Weights of a small transformer language model.
Size: 21 layers, MLP 192 GeGLU, 2.26M parameters.
Each number is 128 + 32 x the weight over the matrix's rms, rounded and kept within 0 to 255. Layers, rows and columns count from 0. Numbers have three digits each.

# layer 13 attention output, 96x96, rms 0.0866, rows 0-95, columns 0-95
176114111098122166145192148086121132150164116156123103145087119175127106112133170131106164175118140137164121143180152131058123148097129111166133092073107190154130155119132110135081171096137056092135125222120127103074126124099094094130104130194160113130134161129158153136101119097133113086
132112095155139068130123115111185151156153102094114150139114148144108080097123103115101172090112114106091154138102154143110098144130112146127047185102120191117143182118101167123134100113114129148141124090135111122137173093113116133170131168114128136120154134117155133150136113147048117087
114094212098133153143121082153141131147144167125081155088095112148158118148137180093164142108145107122133129188108132157139146134123127129143146118077150149149125131136159155169105061085139145107148062163123167141066119127110153177079105055156161053124131157138171152122124100065180034140
183160145109121116104180157097122160102145111084106090172138129188135124116131131127123103137104207123081225124130145129145119152134086166097150081107160165120131173070128044061169163126151093146156117131110116102090092118108117169123192085118137165125145144125057136076058097168163182085
067160137120114136184164155153155131158089150099147140111121093142145162143139092153105114141110132116162133153121156143123115144156082121157132098072117121103123115183144132146074136158160108145128182181113127101156082114170135097176152120119107092167090140170117147099123155158111132152
140127108143138086113105103106151112114152136090097136092113131152144127111206133079149109196102078165199134111118206146097127137150127146154154136179090094085118112170126135155058126116145128148118068094121167092099117097120099148184142177109136110127095048097156162114142164164109090110
126093102120166098134120118142098161183116167127149132184132193131166073143140121080107169125152102105165120124128121130128114104082061118130189095116179157142162123124182170137148070093170165150147093151092171114151131105108111146127126139139157102063106104046103143095168138102071156098
154126170109112128143065077110152108158157074172209144151133153202180072094119122087115124128136134186166095067122105128122166080097151184130140103115166105087179122107120083064095125134121182144088142148086057117169108087101136148126118185161159128136106125120116161197118094119139152154
154115148093122155143127095192088138164109147101162127136162128139150148113130144101137150127138095191094152135135112116139142142167027104063197142148095053086176150142153125169100119153105121096110120038120168072035162085131090096155127114160141095157140108168111160063180137127189131156
153162098100206134159163203125110132074141145120062143153094039100088090104118105142170106160172164090150144120162183114128119085058132079125112142152156105140139133107202134137135146104125134121130131107179120119113121124116145123091122109068144133084194057132142092080090129152130138116
049062103152121161132104175150048131075121120084132103153169237153055091158143200161123093071067127071104171087115164107110127107090174129132117139168141097093142224164106160153155090165167138125119159095070170032145137090145205084087163060075078145155075103095107168160162164163096097183
132117113122124199013116092125139111137210114140112148135115158157119107140115087074150170138067121175062084115117161127081099122165193133143098209187094145147144117116120151180128153149083151155154126091147174078102109120188045191146108138152186110106187177132125173165175117130072107101
122135142124141113130056094102132111187141119082093119119156175080124139119137051105130132082139046100070149071103143143158109140108093099142159132143139134122168151175091144172147133149155092112183078151126075131102153126063148103091128145151127101105108071121083138166109123120136107182
111131102112117083136083085127131099140132057124183140144136137144108128084106139101159117124154113061139126098091160150174221038114086114159136124130159119115072103159118116149124107143115144111077146151154180124058128108136140156113116107114159130106065144148146107168132130172135073089
072103128136131146153108099171110073115058155050092087125171094158141139130089128112097129157141122053117101122155107122117100158129082144169140143138122118087139135092173146123132089102130152157193097143115135104108116126107083059122095088127122141150097144184131127210153130123120158092
128147089121064105087160104086174116144146117121119133130177110083154148161131089141159136166085125132115173152123123155144068121121106140113125204116072180068159110108107122109159169173138127176109155111142088163157190141129170163144164136178158056120105131103109129091136053154081111129
140151098069096137208154147073112096141121101140074173129103110144131096172122085113129128116149092079152131144116068113161114102169125136069032197201115133137144105197094165051094095179122154211139135110103116073170197129095119083078063166112114129163184169122132169125132107122109091099
144122130147134122061098117126147156138102091081153163146106166124016147146190081138124176166167107117129204120081156157164103072113134101103076134158127128102131148145127080140162083120150147110163147118221119156116137095233129119124135119162170110101104131128164163182144162160125146083
152138159137182111097120138153145169144099177129119104127116152149164101140135138139143152103094183177105162064109155167151092106101130104099107112155150147148155135160130148103135064117148169122137143137125121152090118157137131167089119107124120137094109133140120091145090139090139096120
045115141108131131120074126126168181134202143146162124114135134141100202109163114102117186157146126118092097093151114188092165052101155205150092161118067119170080079133125172163163094136102125172122164133206096123117138165149154085123163177073138051089117093181115134165154168114168110171
117080147154085135101124151140092128091164130168111126117156120111130123105133121113087071109116112143143142112101088135081132183082133108112149128099071059097120127148166114151112148096129116125140142158130097145111127108156113125103118117150117172119090091138101088141051207125103180148
078114102073128148127101106091088142128059134145121098117156128147168111120113100182109124121135159102151148075129118094125098114164087133106119102191124070140134132118105169179125148157104178142096127148025139128117136172170164149107062062160152158125104170161181164146120097090147149104
119152123126122121137123129095116162150158112174146142118139148151146132111175146118161127119107142136119121135100119140191153065141164147110138133124118124086125070136137156129159135217160218105194181113107143078124100093089115155104147149178144097171195113155132181174152122168073090145
101095150163099121164168080215072113087116125124116119119142105153135186133136133114115121138140159091119124118132121158085132068092077189111175107187175095144131112152093136155047164222106093158083149092091141166161123116105165152156139143093128226108113153167123136221138121158146156135
041120111105134118141113127126151109130116140118135093119177117102130108192195088130155126140147114119156108116179123145083143110143102162112128113143088095106080151083166187135145114124203131126058125135099138129101159132130143097118131127102170137114136173159184142085106133115167123138
133156183160109173093159143163056161172121145159129155161159122189146067101143081116118069147090109127102083105133104159114125161105102111164131129122116087145128107119123101093118153129126133125187131099195114176175165129153166149152119161098180184163122073187207161134122162120133074123
158151092152068120117159163180110117128121178128093085139123128111102166140116110089098134104063165117106184150169166139143096109102098087118073143196091172119083121121160102092143070131160090120145159131146141104159161111164084144131129123104117139135139158072126118114147103132141086116
176156107121168132129115104152134099156144155079153118071132075125155172142070100101119153093174096171129105101064100142128119120089135127161169137141168105126118131155125058146128152086147116131122122133116105178128081118134068062122087171192061096184149105156105145129121189176042183125
095100084151105150118127167149083181121146069120113125148073093108085150129131162169131090100069131159196149121118157133114127101147130120159121125147149095113105145108090092135168107155125120124144116110044137145103105120159088131130123149110135151123155144100149155169085115145079097142
159127084121135180098117116138151129188211078145100109138141106134094217162142073097098086168153139108124115106160131148146160172080127086150123107117051123115112133170099097149143081135156136120161186154090125137116153148126132128130109096195127130106106172170118174171146137109122090167
097148164106148152112148151120123162149134113168192124143130117158116114138133095138126107105170174125164093123152072098099154126157130146081132061153123114131190063138141129122128073148106130176174149112062152094151098137121138116111105123181160141133131155126135126118123112127215184104
140119087078158162153137156097152121156166127126071136186119158115165165111132075139142085087222116079139085106104160168179142136065148138111086146080178084151102094114136130137125161184202194121129128076195160145175096131111101108086125178159174124116190070138154117068138171132090119185
146187156137131103111123129082122153112122132111091156122133138117076139168155149153172133131119107157148128134175125146114068122084131146148102166098165161168126173042085091118128207148142141124074108122167165120119082133115201172160163153105168136141137110109135121079146131168115090151
139147159131071129116114178110108120061100167101125119135095154127127095131131143154121107132075147098125132133125170075167121163110101088077095143095150132123071191183110114097140133105041085188118163170143103182131127167137102060093144103066151134181116126094183098125135100069109147072
136127200156101114139158136108191144095100158170161151135153108216125077106131138096158077037116143151149042102123105136108152167140124162040119083105120168114144106105150079132127084117083143173131229097078070111100106138092191146179152140101166153097180102074142066102171079116091123131
120134122182128108130088146155137177082136112168181149163142129133131113177180151157127175082071130108151131165154139103134105136129170049064134082077100135136185180187134117185107102165132196143124121151160115075158066156125170141117112068087194066191129132117156102061124101148133156204
158119151163178127112129138064104133151108155177158119131124127111088124147159139132074192151152182124106135117077134156132123124133127116140193116155071116134145183167146163190129161088105140126096102178209123159131156116089197136107100133163138116126150117115102140133060175148155125078
115080144135117197122132101122118165110177143160098117095158111130164061119106096106129120118106121084137144096216181137097104101139188114153138086118096133179157097118133108144092132098102130122175110104143155157095103178150125088078145111172095124140090161175166166162145117125154132133
156147131146051141064114137119103120142120120100104155156130120139219061124164138113064075116091144157149150120177109098161104132172110133148104100166125140184189128069065176105182139079106101173136108128159111153128111113163119138177183028155159157143143190136129135114058148142081099122
144201136139114142126127146124199160147137159105163149143155111144103174070143105075096178105133089128117116135184118182092076064124127108064131101117128161089166141122175089144122163102112163130141184102063059096091125172097141136149133125126121134183086192143115134069067116087134153114
124159129112158125065125098158129151149091089047114178124220095087125112112118131109172135107159076103116148112119104075117148196091104158105166117118172090104143069127124156107077060129098142158118131084143175120098117089144068129121156107122153120175123143121131088150108118130157053123
126148141165110134172151162149157118135076067109147129100139103081141109093146173142126125167148155138164179126159087090103150135160119137180124189039115087109118145116158119099088141112111116110082073164115156107064129063110144114163160143104107095122103159086127118134180197122039157128
142105124093119144132121142142096117060141144152101052101137117091106122135132086158157182154182127150157165130146148158120159143100071147149155138125118134103168186162135126112141160148134078079158086125109110144113118156141115079149130091093123147115110182118144088125167156097047105107
129170099179172091170123183138147092160116097112088214136128152196096175093134107138160140171155154099204107150134127102156098166117154191160145130124080137166134151134192114152142096125162143143121172137130079101097078133144106133133159148143159199162150153136093113142068093203151129113
081139131116126123121179148093121090115126132140165109163136156136079120109073101178135099129185104119098166155078128105068101110146050143099138097102155124126180168148128103098112091125113119122147097129122161145150193143145147148131123097167086138117122152085065185160142149126116220121
107104146112143078100134184146075130139147151080108130060095132140108140129138140120097165177155056099160154208146160150125103147126137188098096161164131090110127138122128113115108125143119115099117178085113125092148130155087113130107140156141119170133134179144113100124119113177169118180
165123109037104135133138135137093123105158142132071130136058120103052128151107130087115201162144101127129190050163169112157039130123129193106091082168153117089155076120157113109134160119101078178107074120130158109151092125179075126135130119095116101173195150067127109143146112136131106130
091107096163143085140092138092139102130095091104157104147169121139099096101137144132124112165173079071130142131157127162104135113177159045108162121106136135170076132168114149121164130103152160135147099071112107068102131100121128152126145158172135136138122175145163170146143134184157098094
144131193180064111107086099128061087138146146133138094128154098133147120109177163164155129118063062098149117142132137081074115126086120124163161136183109185149146132143122134086067068195134130191141202088187098197088181196149131127171130150110118112171158121094092112183083109138145135180
146132127129072129138163099130079115120099153119145148109164136096182096127138162085069166118136147190119133077127138141115054123164126092161111054133182132130120164116145117161082149118107100097144137101141174145105100165121113138121163131132107174132130023124100163124161233128117190158
161150156215139019071029145128201163109146084255143139158187100136111148167141161146129126112076119097182165092117021164120223092118141087135133083133077151126166133065128116146105099151142136102111120125106173122109106126135104101142117109094131083048089133113162164137130150136181141157
172124125091114142110114103148169175118214135092109138133103128132114173121099149163166173155104117097111151116134155129128130104145117193118147154144109126106136203066104062141199132114121129133105133123149111080136110170173127078101129134122097149117146087123105137117103151096180096177
139106112112133122115130127086146129122127115104102078133122130166121126139081123119148092133134123119085129089105135111129117184172130128059161121170133170129137184124097113074111139179095094121093122158084119147099109130177132099143082126045113090088096154162153100124106122112153117076
142143135117102157168167099111116134145137147161167162137130175198157115162135137128141096108193149139104112154111148127112108092171149110114108165197107124115148174120132166082174171133067168111183134132129118108118129124160137108146102139120117098137170170111140120103138089101189116138
116105117108125069226101141090160166101162103093057144071097152172142166119119092152097183155093137054164163179160120128212113143157186161171074121149131121121118097150112127115150103153129103122178140107135173092165096127101127134121140114110136139157080116201135175174159092052087128188
157126096166100156133167123137159134105166136113150102162120120134122165119125121144112079124095188125077080156129176128083135143168161119114182104108127172104119114123133139116098140128162103120177161087110078117164121143151175177110116175074118153168123119152089096143141118090112119124
190126143139170106070091146130134153077110126159099127082115153141137178116052134120150144093178144140078117153147178152110087143071129141104112115123115090155100114131067121095115089091114149096085088174105124107167126160149140076136150127052153124084252151139151180098139070084096159125
189114137111102139150192166147059135058129103106132106138108135147158132147166152139071085134133172150143171128130182085171123120100108127202159131101167123129121144144176130089080113099145111111192110154195126137154160113091124164101174094131077123130157038172103106059164126083106117130
087129107110162220160149158139151126086130075139060082093087118139099157097140150120159060139094182124089121132193173110158192100169090148122150152160119157152106123109147160088113174137097135150116132121121118116051145100090183093111077142116105122079136182136101103155111103083147136105
170158090098147114136169104089161117119084165141129122112172128132096143136175083144153105119161121141126093088114143155115116191147075165081168076102187125153141127121113131127157161154149146045148110081137127131068115124150102146099168145147066069133171124132179136094156119115136106157
157170127180110158104132146139084156088134083071134141098104114126171126125158136116138112096122136117146154170140040190166129161097127089163104085131113116121083147146099163128122122155135104148151145132095168119079119156089153129151097105102156081101156131124092113126150117163078172082
117120118103070162136083141100139093122138173131123104118131086169145100049184080154147171097076114106183071160144157132125120134149175165111177142119049138124118107130116129124106112139125105169166059134138037111092105147107096154063086139147111144098120146057126144109056117108132092147
143188192121127172105156136150106157139132143119103144109136138110148101161070120152116097091127193117112087162149128098168136098055137094108068135092087088094076162126107113161079126133092097136138132169159100139167120132136133143158079207161129134196080159148112113091127156130127116120
075120061121211080143110131097169143105093203126141091159181132111051142139151144209155136170193094151131056165152117176113151106136138089105142113142099114139123086076168195164092128123107146188172101136121134145150100116175107072112106115137131194116097080157109142160130180109154110136
092099086123158169117090072119121194117176135149145141151097085129126163092120157146157102072047111109133140186124115181144157099087133136102147116122131118123088107136117173125151122136113099109155153109119113081170157184171145108135132150128104110112181106126119150127123099185125117143
096120064122103111175145174030179163147125084147156073098162098156110131127158101163128158110079110092153108140112119164128140144127142084161124072150117173118135156051176075126176172118152153123115127077162204151127189059160153146175101148186107107171123148176136137148185087069075132132
171162168130131133132141127082132111097074131123113145091165130139133133139092100179107138079141111152142133082116123170211119143095140155112069090084113157104105099161098143204094149060143135144178139116185170109132145176110153127117132130171156118150141141088085179087119174105166106126
127109113075114130134090124147152106163086141147142167189088145163135179156138190171137183119175108138073150169115105196112146126157133121135141145096103159171142130167174101082098151082139133130131141179165121106135161109118090096139183115124204159176088110107202068174170120107104141133
145156111134137057160144139144128116131137145216156160072108131102135133135100108136066130129115133097135186145088136118171098081122125151157083162107100118189134090099125101116085123123140120098105165161107097173166164130121115161145171123102143137054102104097054113171164142149190149148
099139066136156159122093120114133092105131138115195096148141151111146170115133127124171104201132153105099108205076172036104161069131078203066135133176183070135158155136103096114169111135082143107125183106135075133158120123176157152147147181094131139097108152114098125074141154054117082130
145183169214096146161110091150107187083110120137143126128146134051135103105122079079120188096162127111097116175165092148137080099171141097145210129135169084083053054073115133101149116121095192152136117050139053195103090048103113112188126119100174151201192116170119194133173084157109193099
083102151093117118151086122087091140101120082152190102095110120092110163137100169135152127152147140099155131137108113160111106147132163082128105141154122036118164163127140146107135134163106091161109121149103146117128127094157169161158127125166101091147164119164174101177106153127138179176
036111122119197124138129127102132136166080118148143103159140186159083124137160233178128133123085144145112142096104123102144114129163110103135188076153157128171139146151168145110199171137099092146193138114089122110109113099096162117149119092129111098143127079139137050113119059107189059188
115064163144104138187140102090123068105119229086170122155064129105120053129133125129121088140196198126150116152159140119102148119100143138106068137085194064148125132187093205215106073084128137072138146147132154145094073120079112080111145136113056164114091156097097168056133142104135137156
155077132128153093118136100107050101167141146157104120104092144112132124102136170135144135114129105118123091068094149126140131110105085096064156143185129087176116130139082128099129108154106104111026165071064139113118115177120091130119148122151097142158221112130131152143111148179213163123
126106136134106078093124146165143143092087096100148113093182078121162139104172130138171085134075121137173133091136143178139193138151094072090111181145103092079107143155142149126111122161107133136154092137167127110101120121166136149088137116163078072083109151142117079128163121162101103159
105097104132142149065123108102128175140120113182123119074067128112190093204117115109152091108125197138075153116165169084105095081075139187111152088115147190152094127082076136092121173155144122105086140177096141173155067151066108110101122123086169140075080097170120120123130066130090134144
126121119169119129099146107129153113141114093165108160162103113079190050074117143122107145151153208101124133170097178133100129090143145104126117099151141121165111141145099150102168108148112102157091211123169110121144154161170103126128101182127145162141139120157083155217085153149143141134
142133157105130154118153121112131154126166193146127088125117113080078149155164113112139146085067090159128126111124093114080128066064149112137142171131089130135163142085144081158119128148138157128087090166143126122091084126138091142157176151139115130195085105143221170149120151114113126112
134139134195156168092117101138137066134122135105184118133139189163185137132094138159181105127145129108101065150155076137107132164115217081156135134104130114147098117091129156181078104151137180130112143093106119119163069150110184182130154161101150077122121080080157122126195132077094095138
122146181123142080123132118071118165115068119165156126136128150132118112080144165145098061095047106078121143060156064113144157083132119116095174139156165091131170170135155163101089122081125128104186107171122089153094132138145157089065073118174129150130159037152043121142115100185104103130
124155128079122075159159124120076137147137115201144126114117109167095096112080161134073045185144170145131163117129152093121120159063205139150056097159200178085111162189043121081138152124152141069106181132103096153117175132091147101165140142145105115098129194104118171121175111105191130158
122119159114136099097142095167142128173104183090170067168109133143146086170120159114075170125132119155155174143113176116137169137098141161138071124161161130076198169083140124121123120104121127137129085174171132101105112100144113125153168132108149146120170166165097094151100178112141115147
084099117107183111145124145125152136104165116107140124153127076137164188103131185140103083152126118062149096115111140176116167152146142126141101132125165070200149090074162137137133144146109139155138136131115189119135107136142139116075198120144100122123124104178131149111088153111128154124
125184159142155113126100107048108151136139114062124148140147084169145128104136152074185102111134152119136081129106127090157133148172102073138119140172081147153106112126102093082133068201150089132086092152154092144092145158076131168146103106073133160066091093127154131083171066161086111173
122227056215171114116068013151096054059164197061135194066109021164188091138164122129131160206154112168098125181132102066142065110155170155076123161133118163156078219105128138157079123255089116057108220166159098152170121083151048187119077139115091138103157138138095170125105045108064121138
099084145135139148129199146080146090149137105129179136126197125145089166169155149155147104145111140136141130180149113101091142125081119129057169079133109127155121118116119161116164119123136079118160176138092139129131124120092166176095132120121136160097063119174123132092144145168154111112
139190147135146148163058152142165155149160119136131102131132124083127122150109150110154087095123094141175122129118116118127098160105145124143138150090134126121107103079134153141123140100152132160134120118133108092140173086149154171135164130094133170158105126097126118080189144117186166110
137136104110160117146133185100081137167101105135127140100119109146107149114126102185144119104143130116106156119091138132108078149138154181165124133072116121138111054115080085117104127067119158099105118115137170131104120142111107105134194088175144171159164090091098139124154108133103191111
028134134152106084101137122105129166148038136168067135140168167136165148143123092107089098130128150148141183146075103107088079159158144123131053100079142163105104107041114157061104116167108117159172129165104172165077166079114117126129157129128138103077118116130135054085128092129125147108
054128048132103123094119139177134125160152127107077098133196122126109182156173135178175067103136110117146106132160137087050108175130125124171155101116082073163119142099127082164183171131137115147155076167093165174101106148171139086121118144126093157048158144142081113171161077104093109119
132175135136064122096095180135149106124126119115153214150087135138112111109148101036106103136106074146124159122124110184152190113144141205111123145109197130094136114159101116126111113093176132071083095135066141175032171141134183134151143107126154134111155146095152110129160099190171165142
139134144110157122141180192149160115102154096131100150129106151126131169166083070137124111121176173170136122162095155181177120190071114140138101127144159145127100166158142104062141144144121111143170147116146092168128113103131096144152120083123085128129094217100150078114099092110128096137
130121110144139090110155159115113148131108135143134169115130124139162142169145154119107124176137120189138119109073153115130151107129150101166138093127120136140162162121137124157149130122143122074104128145126097139125158104168145112094141112097114088111137179173175116144076062129091119146
187126135125112105154104105105093127127123113114077116121143160122177124126108115119068168070133130150092152100067153117109080095127101144171124095103130122143152127107076129151093182106133161115083161156135155165096123136109148093150145143124121081085155127108100143090098168154124187154
135131158139081192129129150165114106092113178166149106112145162130153142128141126118159122091119184152134168130108163123126187141176113139088088120147148144152182142119126139184075093144085131123129184105079154158123108102156181180151093190161143085177129136107090105133103147168116158132